From a checkpoint of a small transformer trained on Wikipedia: 8 layers, a variant of SOAP for these matrices.
Each number is 50 + 12 x the weight over the matrix's rms, rounded and kept within 0 to 99. Layers, rows and columns count from 0.

# layer 2 attention query, 256x256, rms 0.163, rows 137-150, columns 0-255
29 70 47 54 63 51 53 73 44 62 61 35 68 44 53 36 48 70 46 54 64 52 39 29 51 66 52 46 62 46 32 47 38 37 61 57 49 57 47 48 44 41 48 47 56 34 38 28 38 39 54 57 51 53 58 54 38 50 66 57 66 48 39 29 51 33 38 56 43 38 42 47 34 55 66 61 43 43 39 46 58 54 52 64 43 47 42 41 39 56 50 40 58 51 85 48 49 54 49 57 52 59 53 47 38 60 53 53 67 54 53 60 40 35 54 45 52 43 55 32 49 51 60 59 47 40 64 53 62 54 39 73 44 67 30 40 53 62 39 52 52 59 44 56 52 27 42 44 77 42 51 42 55 59 44 63 53 61 51 50 57 48 64 64 45 51 64 62 50 49 59 64 57 50 54 42 50 43 39 59 49 25 44 52 63 79 46 40 62 55 55 49 34 49 56 50 66 60 46 41 44 53 57 50 44 56 43 43 55 59 59 31 45 57 45 55 57 54 36 65 51 50 58 61 55 38 53 46 31 38 53 57 48 54 61 66 57 48 42 36 56 49 56 52 50 50 31 53 61 51 45 54 50 67 50 37
56 50 69 66 64 65 31 73 44 64 47 44 59 48 38 42 56 53 48 50 32 46 71 39 60 49 58 58 58 66 46 36 67 44 37 52 27 55 47 55 55 46 44 22 39 62 47 52 74 66 48 68 50 48 53 60 63 51 42 35 61 61 59 40 45 42 43 41 50 65 55 47 21 51 30 63 49 47 43 60 71 66 29 45 48 52 56 47 25 50 59 41 68 37 42 50 40 49 33 51 52 51 46 44 62 66 35 31 47 40 45 41 51 45 44 27 50 44 72 60 60 46 55 47 61 63 61 39 40 53 53 50 40 47 60 54 64 41 50 46 34 41 62 58 51 57 45 53 44 62 45 55 51 71 56 31 39 65 79 35 48 54 76 47 73 41 48 39 62 58 53 52 33 66 51 58 50 46 54 52 44 54 62 54 48 62 46 50 53 52 46 38 50 48 72 43 36 54 54 52 43 50 55 52 37 68 40 55 61 52 56 54 70 58 53 38 37 68 36 58 46 60 41 60 46 63 45 45 55 36 51 56 58 40 52 44 48 60 70 35 57 48 37 70 53 64 45 40 56 57 42 58 40 48 37 42
47 52 62 57 54 57 46 44 40 58 55 28 36 51 52 83 71 48 34 39 40 43 59 40 51 56 56 73 61 45 75 56 57 52 55 34 66 39 53 45 62 50 60 43 40 40 42 58 58 55 53 65 55 40 28 50 48 49 53 43 47 52 45 44 53 46 57 52 49 54 56 62 55 57 34 50 56 25 45 68 52 49 56 66 36 51 34 55 65 56 48 47 59 63 36 52 47 53 44 51 53 53 32 49 43 55 68 49 45 58 55 39 49 69 57 32 44 39 51 42 38 58 56 49 42 54 56 33 38 31 63 45 43 47 60 61 64 54 53 62 64 60 48 50 31 54 53 41 29 62 22 50 33 57 57 47 42 39 57 67 40 39 66 52 59 53 65 38 39 44 29 39 48 51 56 55 39 37 50 56 60 58 38 43 51 63 45 45 40 30 64 57 58 71 53 67 72 47 62 41 35 41 44 62 32 51 54 44 49 50 50 45 59 53 39 53 50 38 45 23 42 47 53 59 52 56 52 46 52 66 56 57 45 51 64 57 54 34 53 45 44 44 44 61 70 61 43 65 42 58 69 31 75 46 52 45
45 65 42 58 46 47 31 55 53 49 57 41 55 43 41 38 40 45 42 48 55 56 57 45 44 55 55 41 40 55 49 51 59 51 37 57 38 51 64 59 54 56 65 35 80 55 30 43 44 64 37 45 39 66 67 61 34 36 32 51 41 55 49 36 35 51 64 56 51 52 57 43 55 43 35 38 44 51 40 57 41 62 58 43 22 44 56 50 37 50 41 46 50 37 48 46 37 62 23 49 43 56 47 39 42 65 66 46 37 54 58 47 63 38 37 48 45 46 39 63 50 63 65 45 67 56 53 42 51 33 64 41 42 43 51 51 51 41 47 42 44 50 57 58 70 50 60 42 39 42 69 45 45 39 38 21 46 48 63 30 37 59 58 37 47 51 55 28 57 61 38 47 28 64 42 46 53 60 58 42 25 35 70 48 24 58 44 59 62 48 65 41 52 57 42 56 57 62 46 49 51 46 41 66 41 55 45 47 58 53 37 48 51 39 43 37 45 49 54 66 47 44 24 47 30 40 51 61 62 39 44 42 41 46 56 52 56 35 55 33 51 39 41 46 54 70 47 42 48 35 55 60 43 59 60 66
40 54 46 48 57 46 37 45 62 51 53 44 61 39 45 67 64 60 42 57 53 57 42 51 50 46 54 57 49 49 53 37 51 28 67 49 54 64 44 49 52 53 72 47 57 37 51 47 43 71 57 46 52 67 59 40 49 50 53 45 38 53 29 40 63 45 53 53 54 49 53 25 36 53 51 42 46 37 23 65 50 50 58 64 24 32 49 43 40 50 31 43 72 45 54 50 31 74 54 49 43 49 41 40 55 69 43 55 55 47 70 65 40 25 49 52 57 39 68 51 43 40 71 54 49 65 39 36 59 52 63 60 40 60 37 52 63 39 39 52 51 45 67 41 55 38 49 59 41 45 41 65 59 57 28 41 25 57 69 54 54 78 60 49 65 56 48 48 54 65 57 63 46 42 42 34 53 23 53 51 62 41 67 54 58 52 47 36 46 64 50 52 37 45 44 50 67 36 52 45 53 56 49 44 53 53 33 66 58 61 61 50 78 41 46 53 53 55 51 51 40 34 60 34 62 66 53 44 56 44 61 59 77 45 37 55 46 58 45 45 57 33 42 49 51 66 29 55 36 53 52 59 51 47 47 41
57 58 53 32 45 52 65 63 41 35 52 39 47 85 61 53 57 56 40 29 51 19 63 61 50 66 63 57 57 52 54 59 54 58 58 48 58 26 52 58 49 45 47 58 38 44 53 63 35 42 47 45 60 42 53 47 55 36 68 36 31 47 53 42 34 55 43 19 60 43 46 78 58 62 50 61 40 37 36 52 31 36 47 54 61 45 43 58 68 37 61 51 50 51 42 59 42 50 44 60 58 60 55 51 67 43 59 66 44 49 56 21 38 63 59 40 44 51 38 55 58 45 44 45 60 59 56 45 39 38 40 55 42 37 44 64 47 66 46 69 59 55 60 49 44 47 50 30 32 55 37 46 53 46 46 58 38 48 55 63 60 34 58 49 45 41 64 59 45 55 39 48 59 61 45 51 38 53 40 62 73 56 47 60 44 56 24 44 73 33 39 56 59 51 78 38 51 66 61 36 44 22 36 48 33 42 55 62 53 56 58 43 47 44 53 44 51 51 53 65 42 32 45 49 63 33 46 53 55 49 56 49 51 66 47 45 60 56 56 51 65 47 58 52 47 53 58 47 60 56 59 38 62 49 55 47
46 50 47 61 36 64 69 34 46 63 43 58 32 55 56 43 45 37 72 50 48 60 29 59 33 44 52 57 46 42 42 68 43 47 47 34 44 31 58 53 27 44 43 47 61 74 43 36 48 37 60 45 41 41 46 58 60 55 70 55 27 51 60 66 44 56 51 54 53 55 53 46 56 45 54 33 36 56 55 37 39 66 57 45 39 48 65 69 50 45 33 69 60 48 61 36 65 40 46 60 35 27 59 56 52 30 37 51 48 73 42 57 51 60 51 46 51 59 57 46 50 43 48 52 35 59 67 59 54 51 43 40 65 59 36 56 50 46 47 52 53 64 48 44 35 50 43 54 65 64 57 57 35 24 53 45 54 48 60 63 65 56 45 43 49 50 79 61 47 37 52 62 69 40 48 43 39 37 60 56 59 56 22 66 43 49 49 40 43 48 66 53 59 58 54 43 53 63 41 43 52 46 67 64 42 55 65 46 52 70 50 56 36 61 44 55 70 59 54 60 22 39 59 54 34 50 52 59 52 29 64 38 48 44 66 51 58 61 49 70 44 45 61 29 58 31 72 64 37 38 63 43 43 47 50 28
41 63 33 48 46 52 57 39 30 31 42 35 54 39 51 55 39 63 49 43 45 64 37 45 49 41 44 29 44 48 73 51 41 34 43 45 47 41 43 42 45 37 42 40 61 55 29 69 57 49 40 52 36 61 54 42 60 60 52 64 56 41 55 57 42 51 29 49 51 52 51 53 61 27 38 39 64 52 58 57 46 61 55 50 53 26 57 61 43 33 40 48 52 75 51 67 50 63 43 57 77 51 56 51 34 48 46 55 60 56 59 61 42 60 40 45 57 57 59 42 51 62 46 48 43 57 52 70 48 33 60 46 46 66 36 39 46 46 53 34 56 62 48 46 47 59 37 40 49 39 64 47 43 70 58 65 49 38 44 42 58 47 47 61 49 46 40 59 54 49 61 59 63 29 42 57 55 27 39 46 52 52 39 55 39 68 32 61 50 66 46 40 42 62 70 41 50 50 45 28 54 77 48 43 68 55 55 26 38 52 47 57 52 53 57 70 48 50 40 46 50 48 75 45 48 56 64 52 57 67 54 52 51 62 53 64 24 59 54 48 65 45 41 34 50 44 51 63 35 33 50 57 48 49 34 49
52 31 59 41 51 39 74 42 32 53 43 35 62 41 61 55 67 48 63 48 35 71 43 46 37 47 45 70 61 47 60 51 39 64 46 45 62 50 62 55 75 53 48 62 49 38 32 57 38 48 45 71 29 39 67 52 50 54 50 59 39 51 58 39 53 61 50 50 56 62 55 53 57 54 34 61 46 77 57 60 52 59 52 44 58 45 14 41 30 27 52 75 64 30 60 53 35 41 58 47 71 53 32 75 42 42 17 38 53 46 38 58 54 45 36 47 39 45 55 55 61 39 67 57 55 33 42 51 39 66 60 47 45 45 52 47 56 48 42 46 56 45 38 88 54 66 48 52 51 59 67 44 62 57 80 67 62 56 47 52 47 44 59 29 45 62 69 66 68 52 41 42 54 70 50 54 48 31 45 61 64 62 18 60 67 59 40 36 36 49 43 57 36 44 55 39 47 47 46 42 36 56 56 55 53 53 27 57 52 49 44 49 52 56 43 54 36 28 38 46 51 58 36 36 54 30 58 61 37 78 41 45 48 43 47 59 47 48 36 53 54 55 60 49 59 58 68 64 40 42 41 29 44 38 72 35
44 40 45 36 56 28 53 44 47 18 42 49 59 36 48 44 78 52 48 36 46 73 41 49 45 46 43 44 57 57 34 74 33 61 42 58 39 60 58 56 59 65 46 49 61 54 60 33 43 40 34 45 44 37 63 62 52 71 38 58 62 49 54 38 67 58 46 54 65 69 43 44 61 41 57 60 49 59 64 54 48 48 68 29 66 50 31 45 35 56 50 52 33 48 49 50 54 24 61 59 59 47 51 53 40 53 52 35 61 57 47 65 60 40 39 48 70 75 39 52 48 59 51 55 50 36 51 66 61 53 39 22 33 37 45 35 45 57 64 54 59 42 34 72 53 61 44 63 42 49 64 57 60 57 54 48 79 52 29 57 51 33 43 52 47 39 56 43 62 62 45 14 62 39 43 45 63 62 59 69 51 51 60 51 48 56 48 52 46 58 59 39 62 34 59 64 45 68 41 60 54 32 48 47 59 41 49 69 61 51 28 52 27 52 44 55 56 22 57 42 48 51 38 72 44 28 61 55 57 60 46 65 54 47 36 62 51 55 45 61 46 49 43 50 43 42 66 51 46 64 46 33 54 57 52 41
51 42 54 52 69 39 44 37 70 51 33 48 45 51 37 39 36 73 48 66 53 55 61 58 50 60 59 61 33 51 45 54 46 79 61 58 46 70 47 69 74 60 40 41 70 50 51 59 33 55 37 42 58 47 64 52 51 37 38 47 80 46 30 32 72 51 41 46 49 42 58 56 35 51 50 69 37 58 30 55 43 47 37 36 56 46 64 53 50 49 50 43 52 40 64 45 48 48 54 47 51 53 37 50 54 67 61 50 28 56 61 52 62 15 44 54 57 40 46 64 34 61 60 46 65 65 32 60 71 49 30 61 34 61 58 59 47 55 39 65 58 62 62 62 59 66 58 60 38 54 64 50 50 60 53 61 53 49 61 21 43 55 68 46 40 23 45 50 38 82 56 60 54 57 46 53 45 54 54 52 48 27 65 50 37 34 41 55 68 70 50 49 37 45 69 42 30 66 55 52 59 42 49 32 59 52 50 60 82 43 53 54 45 43 42 39 50 48 62 55 66 52 36 49 50 41 40 53 66 51 36 57 45 63 35 76 40 27 61 48 34 53 24 62 38 64 41 62 48 43 37 64 36 65 49 49
59 33 67 41 42 63 35 54 37 57 55 38 40 38 45 56 44 44 55 36 68 34 72 60 85 51 43 41 42 39 57 31 55 48 68 34 86 45 21 57 30 76 35 70 68 45 51 63 50 74 54 54 41 60 55 34 47 46 43 57 52 48 60 44 61 50 69 49 35 72 67 30 76 54 50 47 34 34 41 57 60 30 26 57 41 73 38 41 46 43 38 38 63 54 40 55 41 71 60 51 47 59 53 54 57 51 71 47 66 39 50 62 49 48 32 53 49 53 61 58 57 41 67 50 46 52 41 21 45 38 57 57 74 56 57 58 42 54 56 55 70 51 42 66 29 57 68 51 58 45 57 59 55 67 67 54 49 52 49 47 33 59 77 47 49 36 52 46 73 45 64 78 44 46 54 47 61 41 34 39 67 44 60 63 42 46 64 62 53 34 60 58 35 32 47 22 33 24 46 33 64 50 71 38 42 51 41 61 54 59 53 45 57 56 45 52 66 71 55 52 53 68 63 58 69 52 60 40 59 48 53 36 44 62 55 52 43 49 43 36 48 59 37 51 54 41 61 70 43 42 61 54 40 72 46 49
71 51 48 38 23 59 67 51 54 45 73 63 51 68 65 54 56 53 51 50 45 38 42 38 34 53 33 35 67 67 59 60 72 33 30 53 55 47 41 38 65 57 54 56 58 61 52 43 56 28 47 67 66 55 50 57 53 46 50 35 40 31 48 54 43 57 47 26 40 60 48 45 54 59 71 46 54 64 43 49 30 32 58 55 55 24 52 51 61 55 62 81 54 60 71 35 44 55 45 52 44 42 55 60 55 42 50 75 38 62 56 40 54 46 46 49 66 58 46 38 44 56 41 67 41 39 35 54 60 43 48 49 38 42 42 34 55 52 41 56 58 29 47 50 56 50 45 47 52 58 50 43 43 44 56 51 49 51 39 59 51 38 38 74 55 52 69 58 42 43 64 33 61 61 56 50 39 47 56 73 57 78 48 73 73 48 47 54 61 50 46 68 64 55 61 66 50 53 39 75 42 57 46 51 46 54 60 57 42 61 45 49 40 59 58 57 43 33 48 50 45 54 53 50 35 46 30 53 40 59 39 48 63 48 46 34 49 48 47 63 62 45 38 42 63 36 33 47 39 57 58 32 66 48 51 54
41 52 53 40 39 54 63 37 26 35 45 52 24 53 54 45 30 44 49 34 48 49 66 31 49 48 45 51 26 56 49 66 54 58 46 40 59 55 62 51 44 68 58 36 54 63 49 48 53 72 46 56 60 43 37 53 56 60 51 50 62 61 48 59 47 44 40 49 40 59 47 38 66 50 58 38 71 67 41 50 37 53 49 57 37 39 28 44 36 48 44 60 54 51 51 29 28 52 51 43 51 48 56 40 62 62 75 53 45 67 36 65 61 51 47 52 62 46 44 66 57 54 33 58 62 55 73 48 57 56 58 57 55 48 42 62 64 50 43 59 46 57 46 55 69 69 69 56 56 61 45 60 53 54 52 61 68 23 53 62 57 57 78 52 50 48 58 44 32 54 59 51 49 71 59 44 43 37 65 29 27 47 59 44 44 61 52 47 40 31 67 55 56 40 69 59 49 50 47 51 61 43 51 58 56 45 30 61 50 51 39 41 43 70 49 45 49 48 70 53 54 53 47 67 15 37 61 72 47 66 37 47 36 54 45 48 62 38 46 39 45 70 62 62 52 39 57 54 63 50 61 76 35 56 51 69
# layer 2 attention key, 256x256, rms 0.151, rows 137-149, columns 0-255
55 65 63 47 65 65 45 59 62 69 50 42 54 41 41 48 41 43 41 50 66 57 61 48 27 53 49 49 53 38 46 35 35 46 69 39 53 61 55 48 57 33 60 62 52 47 40 47 37 48 54 33 47 64 44 45 61 59 60 59 23 53 63 46 45 55 39 35 49 45 53 65 63 54 47 52 62 44 46 54 57 48 39 42 59 56 51 44 40 49 41 36 67 51 32 60 60 50 55 37 41 44 43 42 45 33 58 40 59 58 53 41 33 61 62 51 49 41 44 52 53 48 53 58 39 40 51 46 44 53 65 38 49 48 50 47 68 70 72 44 45 55 44 42 55 69 59 56 53 52 54 64 59 52 38 66 40 50 38 53 50 50 48 42 40 44 55 48 61 68 53 42 53 45 62 47 58 45 52 62 55 59 45 45 58 65 35 44 59 52 23 50 51 30 44 27 39 35 40 44 55 58 45 63 55 54 69 48 61 44 61 63 38 47 59 37 51 49 42 45 40 57 56 49 46 47 50 55 37 37 49 64 35 37 47 50 55 56 40 34 37 61 66 51 63 58 40 39 36 65 36 49 50 57 46 58
71 59 53 28 44 59 50 50 62 54 44 44 52 53 46 40 38 50 30 43 61 56 62 43 42 44 38 51 39 59 52 64 57 51 45 57 53 54 43 54 46 44 65 61 63 70 47 35 57 46 32 38 59 56 54 56 50 40 45 48 46 51 57 45 40 44 67 42 42 45 45 54 50 53 49 54 25 66 48 56 49 35 76 32 47 42 48 57 48 45 37 56 36 50 53 28 56 56 50 54 38 78 59 25 45 31 44 44 50 51 58 60 46 45 47 60 51 58 35 60 52 48 39 35 28 40 50 42 42 45 52 38 49 53 52 55 41 51 56 47 46 51 51 43 66 56 51 53 47 54 44 51 35 63 39 58 48 61 55 48 39 57 54 52 49 49 37 62 46 55 65 50 44 58 49 60 75 63 30 65 55 67 56 40 47 32 52 42 51 41 42 59 64 24 58 48 53 45 56 55 47 54 55 56 55 56 49 45 63 30 49 48 43 40 43 56 47 55 40 43 52 47 42 55 50 49 49 68 47 36 34 40 46 53 56 51 37 48 39 59 45 41 49 46 49 36 56 34 51 56 45 45 51 41 49 56
39 58 61 48 32 36 52 44 49 54 50 56 56 38 42 46 60 44 39 49 33 46 50 52 62 44 57 43 41 44 40 60 60 48 39 73 41 38 47 46 27 36 60 41 52 53 66 54 49 49 42 50 43 47 44 56 58 40 42 48 61 51 60 41 41 52 57 40 41 47 51 50 48 47 54 68 55 41 57 25 42 55 67 43 61 62 45 60 54 54 46 41 47 63 57 42 60 54 51 58 55 64 49 39 52 60 43 55 29 54 49 44 55 55 49 47 61 55 36 60 61 46 53 67 62 57 64 62 59 51 37 45 61 43 41 13 49 56 51 37 73 47 30 44 56 44 31 47 56 59 48 49 64 46 63 53 33 49 35 52 51 63 29 51 65 52 38 32 63 41 74 60 37 40 43 40 71 56 39 58 51 53 51 36 73 62 54 45 47 54 48 41 43 44 52 48 44 63 32 59 62 47 69 63 51 48 52 63 63 44 61 64 45 65 48 53 50 37 60 59 52 61 62 60 39 44 46 43 49 46 34 58 48 28 53 64 41 48 47 56 54 59 45 53 48 49 45 65 46 44 41 59 20 47 39 53
68 51 48 53 41 62 35 55 71 55 35 38 56 48 67 59 45 34 55 51 49 43 56 44 38 51 42 46 55 49 64 33 46 47 55 32 42 51 27 48 69 50 65 69 41 75 42 37 56 76 55 44 42 38 46 53 63 37 66 60 48 38 55 49 51 75 42 51 50 51 32 49 60 37 59 57 42 55 34 49 33 44 24 58 41 58 57 40 41 34 75 41 49 38 51 37 50 57 47 42 37 49 45 60 56 49 44 41 39 47 36 50 40 46 53 70 52 30 47 63 51 58 58 60 39 41 52 37 55 54 63 53 45 44 58 58 60 50 40 58 47 52 66 59 37 40 52 47 43 46 50 68 34 34 30 61 48 70 68 59 41 32 75 55 54 55 59 53 46 51 40 30 53 72 67 48 46 41 43 53 51 37 45 61 51 42 42 67 58 50 62 60 57 54 50 42 44 26 69 37 35 63 46 45 39 69 38 55 35 39 62 56 57 43 60 54 51 49 44 52 59 45 69 65 43 53 38 40 47 53 58 56 46 47 57 50 35 58 37 61 60 45 60 33 44 43 46 37 45 64 39 40 60 44 61 50
55 45 43 40 37 58 47 50 52 59 39 51 65 58 44 59 48 51 44 44 48 53 50 49 64 44 42 41 48 64 52 52 44 55 39 39 38 49 61 46 57 45 55 50 63 56 58 32 51 49 34 31 55 54 42 57 58 52 59 52 65 51 38 41 19 53 63 70 47 50 44 52 43 55 69 42 43 53 49 69 63 45 50 50 58 58 61 49 52 58 47 44 45 55 70 51 54 52 52 33 39 43 44 51 47 46 61 44 56 57 68 50 45 59 42 64 57 64 27 62 50 47 39 33 36 34 45 34 52 53 55 49 41 45 45 54 43 42 55 29 51 45 66 54 45 66 59 56 33 68 51 60 47 54 75 48 39 39 61 48 50 48 57 52 47 40 39 38 56 61 52 36 47 59 48 62 52 64 41 71 44 54 50 21 50 52 38 54 63 42 58 67 59 60 35 47 49 42 66 54 46 46 41 60 62 38 57 49 42 27 48 65 32 50 41 59 45 41 39 44 61 55 42 74 49 47 41 59 45 49 36 49 41 55 63 44 53 48 54 49 54 75 36 54 51 47 46 34 38 50 47 48 68 63 44 54
47 37 46 62 35 48 50 61 43 41 49 62 52 60 56 54 44 38 54 48 49 54 45 40 45 59 43 44 51 64 38 52 56 38 47 75 59 40 52 36 34 65 52 48 47 47 71 46 39 26 46 64 48 60 46 61 39 70 36 51 65 48 55 51 36 42 53 56 41 61 56 61 40 50 61 50 66 36 69 55 48 67 55 66 36 49 50 46 31 59 47 40 34 51 66 34 39 57 51 43 62 38 61 45 40 55 56 49 36 71 50 35 54 61 49 64 75 57 48 47 48 58 56 61 67 45 55 56 58 45 47 62 37 38 43 42 54 53 54 36 52 61 46 59 40 60 25 45 51 37 32 59 66 56 61 42 34 44 46 53 54 52 42 52 61 60 34 36 52 44 63 40 47 31 42 41 59 41 45 44 53 49 59 30 52 69 60 37 44 37 54 36 45 52 30 51 47 60 48 63 50 40 43 47 43 46 72 52 45 52 52 47 45 66 45 59 52 46 71 47 51 69 41 35 74 60 62 41 50 44 26 51 65 49 53 42 56 39 48 46 53 69 49 57 55 42 54 66 55 51 42 51 30 66 39 41
42 53 40 52 78 50 46 41 41 36 64 41 54 55 35 55 45 57 45 54 47 55 66 58 56 64 53 49 57 41 48 45 62 49 57 58 53 37 51 56 44 62 48 43 60 40 41 60 62 33 55 52 58 49 48 35 45 59 58 51 38 52 33 51 68 40 60 59 67 50 44 43 56 67 39 53 58 43 41 75 47 52 44 71 53 56 55 71 60 60 68 53 64 65 39 53 53 53 44 60 57 62 53 44 43 59 58 42 56 51 53 50 54 54 38 48 40 39 62 46 33 45 69 37 71 53 44 36 52 47 57 48 40 65 58 66 52 65 58 41 25 51 53 37 55 47 62 56 52 35 57 36 49 56 55 41 49 45 50 28 59 41 40 64 52 52 69 51 58 45 33 53 40 38 47 49 32 62 59 39 63 60 49 64 56 57 35 64 37 53 41 54 55 54 55 46 54 70 46 36 38 43 31 63 59 51 72 41 47 64 43 45 47 55 63 42 59 61 34 46 50 63 53 48 60 60 61 57 55 56 58 52 47 74 54 53 77 50 68 56 33 58 63 39 47 42 50 48 42 45 60 66 56 49 54 51
29 70 40 57 67 64 38 58 65 47 53 44 36 71 43 59 35 58 38 37 55 54 55 61 55 60 56 51 43 42 49 40 65 46 62 54 58 60 37 68 43 47 26 30 52 48 52 39 61 52 47 29 58 57 27 50 37 57 38 61 59 58 56 47 75 58 68 38 45 36 29 43 56 62 64 42 60 51 22 60 61 64 44 56 73 56 62 54 36 65 67 49 45 53 45 56 45 37 49 51 57 58 55 52 58 60 46 46 36 31 44 48 46 49 70 43 72 36 76 38 47 62 52 56 37 46 45 57 64 52 48 44 52 68 64 63 37 59 39 49 51 47 36 34 46 43 42 66 41 64 66 47 61 58 55 50 34 55 52 49 47 54 61 55 42 55 37 49 40 38 54 53 56 49 44 38 48 65 55 47 56 59 48 58 55 49 47 65 46 70 41 54 52 54 57 62 54 52 53 51 48 42 30 35 43 41 47 39 59 46 44 65 45 48 57 47 59 68 61 37 56 29 34 52 56 63 51 44 30 34 48 46 41 64 51 51 51 67 68 54 50 48 66 59 33 59 42 29 48 49 49 50 44 54 57 43
37 50 50 75 41 66 53 51 56 22 43 57 67 41 64 57 39 52 41 57 56 42 68 45 29 40 57 50 41 40 57 59 34 55 52 45 51 56 57 47 54 35 49 37 64 51 47 40 63 54 49 54 49 43 29 45 57 38 56 46 53 58 64 55 56 53 44 52 48 52 31 62 45 27 32 43 63 50 42 51 61 33 63 38 59 50 45 52 56 60 16 51 51 45 50 45 57 46 65 54 45 64 62 40 48 40 47 66 69 51 61 37 51 49 49 68 62 55 34 68 46 51 47 43 44 46 62 49 53 39 56 52 64 62 63 50 40 46 71 52 59 58 45 35 56 62 62 51 59 70 56 65 68 55 67 61 50 53 54 43 45 51 53 62 53 57 20 42 33 37 56 73 49 41 49 47 39 47 41 64 52 60 63 36 59 49 40 52 56 53 50 56 51 32 36 55 41 55 46 30 42 71 40 60 42 39 56 71 40 30 46 37 29 47 47 51 57 30 26 48 66 38 55 77 43 56 37 55 37 39 50 47 36 54 61 45 33 66 70 43 39 53 56 51 33 52 46 29 50 52 43 43 66 39 36 67
49 63 36 36 50 58 48 60 62 50 60 25 38 58 43 60 35 63 45 53 48 39 46 33 44 58 53 46 58 43 60 25 38 53 40 43 52 58 50 48 36 52 47 68 48 52 39 41 45 43 43 55 58 59 46 46 53 55 70 45 51 55 55 48 59 49 56 34 41 43 44 34 51 56 48 43 44 54 42 56 63 38 52 35 48 58 50 57 49 43 37 60 71 56 40 48 60 53 31 47 35 44 66 36 48 25 57 56 59 40 50 68 63 46 54 46 72 63 48 43 55 61 52 70 57 58 44 45 48 54 62 58 52 63 74 44 40 60 58 68 34 57 40 50 60 59 65 47 63 64 40 53 46 49 39 36 48 54 51 37 60 34 41 63 51 42 66 60 47 60 22 55 53 68 47 66 48 39 35 59 26 58 40 49 45 35 56 77 55 39 57 75 68 39 56 48 53 39 65 39 62 52 53 52 70 59 53 60 30 54 55 66 27 51 54 49 54 50 34 28 31 46 55 61 80 35 43 65 47 67 44 56 46 51 40 53 42 46 58 42 46 62 45 63 53 53 48 33 50 55 35 65 77 41 45 65
57 49 47 34 40 45 43 55 53 36 42 61 65 28 47 67 39 53 54 49 29 39 39 64 29 54 41 44 39 34 58 31 43 45 30 48 46 42 47 49 45 31 51 54 65 73 35 37 50 75 49 24 57 48 43 72 45 50 74 34 46 50 57 47 27 46 40 62 28 47 47 68 55 43 70 54 44 37 46 56 59 53 64 32 52 55 35 43 52 46 50 38 46 60 58 48 60 61 55 54 42 60 52 40 49 48 62 43 66 63 56 61 51 53 49 37 58 51 36 63 47 35 56 65 39 53 56 28 58 51 46 32 60 44 52 32 52 51 64 48 60 45 63 51 48 62 42 34 54 49 35 50 35 32 47 51 60 39 51 63 53 50 47 46 46 45 30 63 52 58 57 55 20 51 52 58 52 49 47 80 51 39 44 49 75 58 49 58 62 48 61 67 25 57 38 60 67 57 62 28 58 49 49 58 47 60 44 51 30 45 50 62 32 15 43 53 39 38 38 39 44 54 74 70 63 52 52 61 48 39 51 53 50 66 50 46 47 58 41 48 54 55 23 43 56 29 46 48 34 40 42 30 47 51 17 82
40 64 37 45 54 63 33 54 30 46 43 52 38 36 39 31 40 50 42 59 46 43 51 60 51 46 59 41 51 24 63 49 57 42 51 71 48 49 37 55 54 70 53 52 44 61 56 51 42 59 37 37 50 42 44 36 56 67 56 59 46 50 39 54 56 42 40 38 50 40 55 58 36 51 48 41 47 34 52 36 55 43 54 63 53 62 32 44 48 60 31 29 52 67 52 58 45 58 56 57 38 58 40 50 56 49 38 59 54 60 48 53 53 43 62 38 48 39 57 47 56 63 61 55 53 57 56 62 47 44 46 53 57 42 42 53 33 77 53 38 57 40 24 38 36 43 65 70 49 56 46 45 57 59 51 51 32 45 48 34 57 61 37 43 52 47 28 46 54 24 58 51 30 31 50 48 58 55 63 48 58 55 79 57 50 31 50 51 59 53 54 39 61 46 40 58 61 52 55 35 27 54 75 61 43 50 45 43 47 38 60 71 58 43 60 62 63 58 60 46 43 39 48 39 81 53 58 42 49 35 67 45 61 54 55 43 53 43 47 38 46 63 50 37 55 45 52 71 50 58 42 62 37 56 52 39
51 41 51 72 45 56 38 53 43 39 73 47 51 47 34 51 69 57 50 51 62 60 43 37 40 50 60 57 39 45 26 57 62 63 41 57 52 51 46 45 40 76 48 61 44 66 73 34 47 29 68 61 39 47 64 60 46 46 48 55 66 48 48 37 40 79 35 45 57 70 65 46 53 47 40 38 51 47 57 41 32 63 58 57 59 54 45 45 55 40 47 30 51 54 66 46 41 57 48 54 55 34 56 52 33 60 76 59 54 53 70 50 53 51 57 38 70 48 61 56 53 47 49 34 63 62 57 57 58 39 61 55 49 50 44 49 60 52 54 43 74 56 28 47 23 54 29 51 60 46 60 44 43 55 55 39 42 64 52 34 42 62 37 44 48 57 43 39 36 52 39 60 53 34 44 41 64 39 57 58 44 57 59 52 47 50 69 46 28 65 51 40 52 53 18 54 43 47 58 56 44 47 55 51 40 51 49 67 63 47 63 35 45 44 28 48 44 51 40 59 46 42 54 48 68 65 58 38 48 43 46 60 50 39 57 53 33 56 44 49 59 50 49 57 44 59 47 45 66 44 50 58 41 60 35 54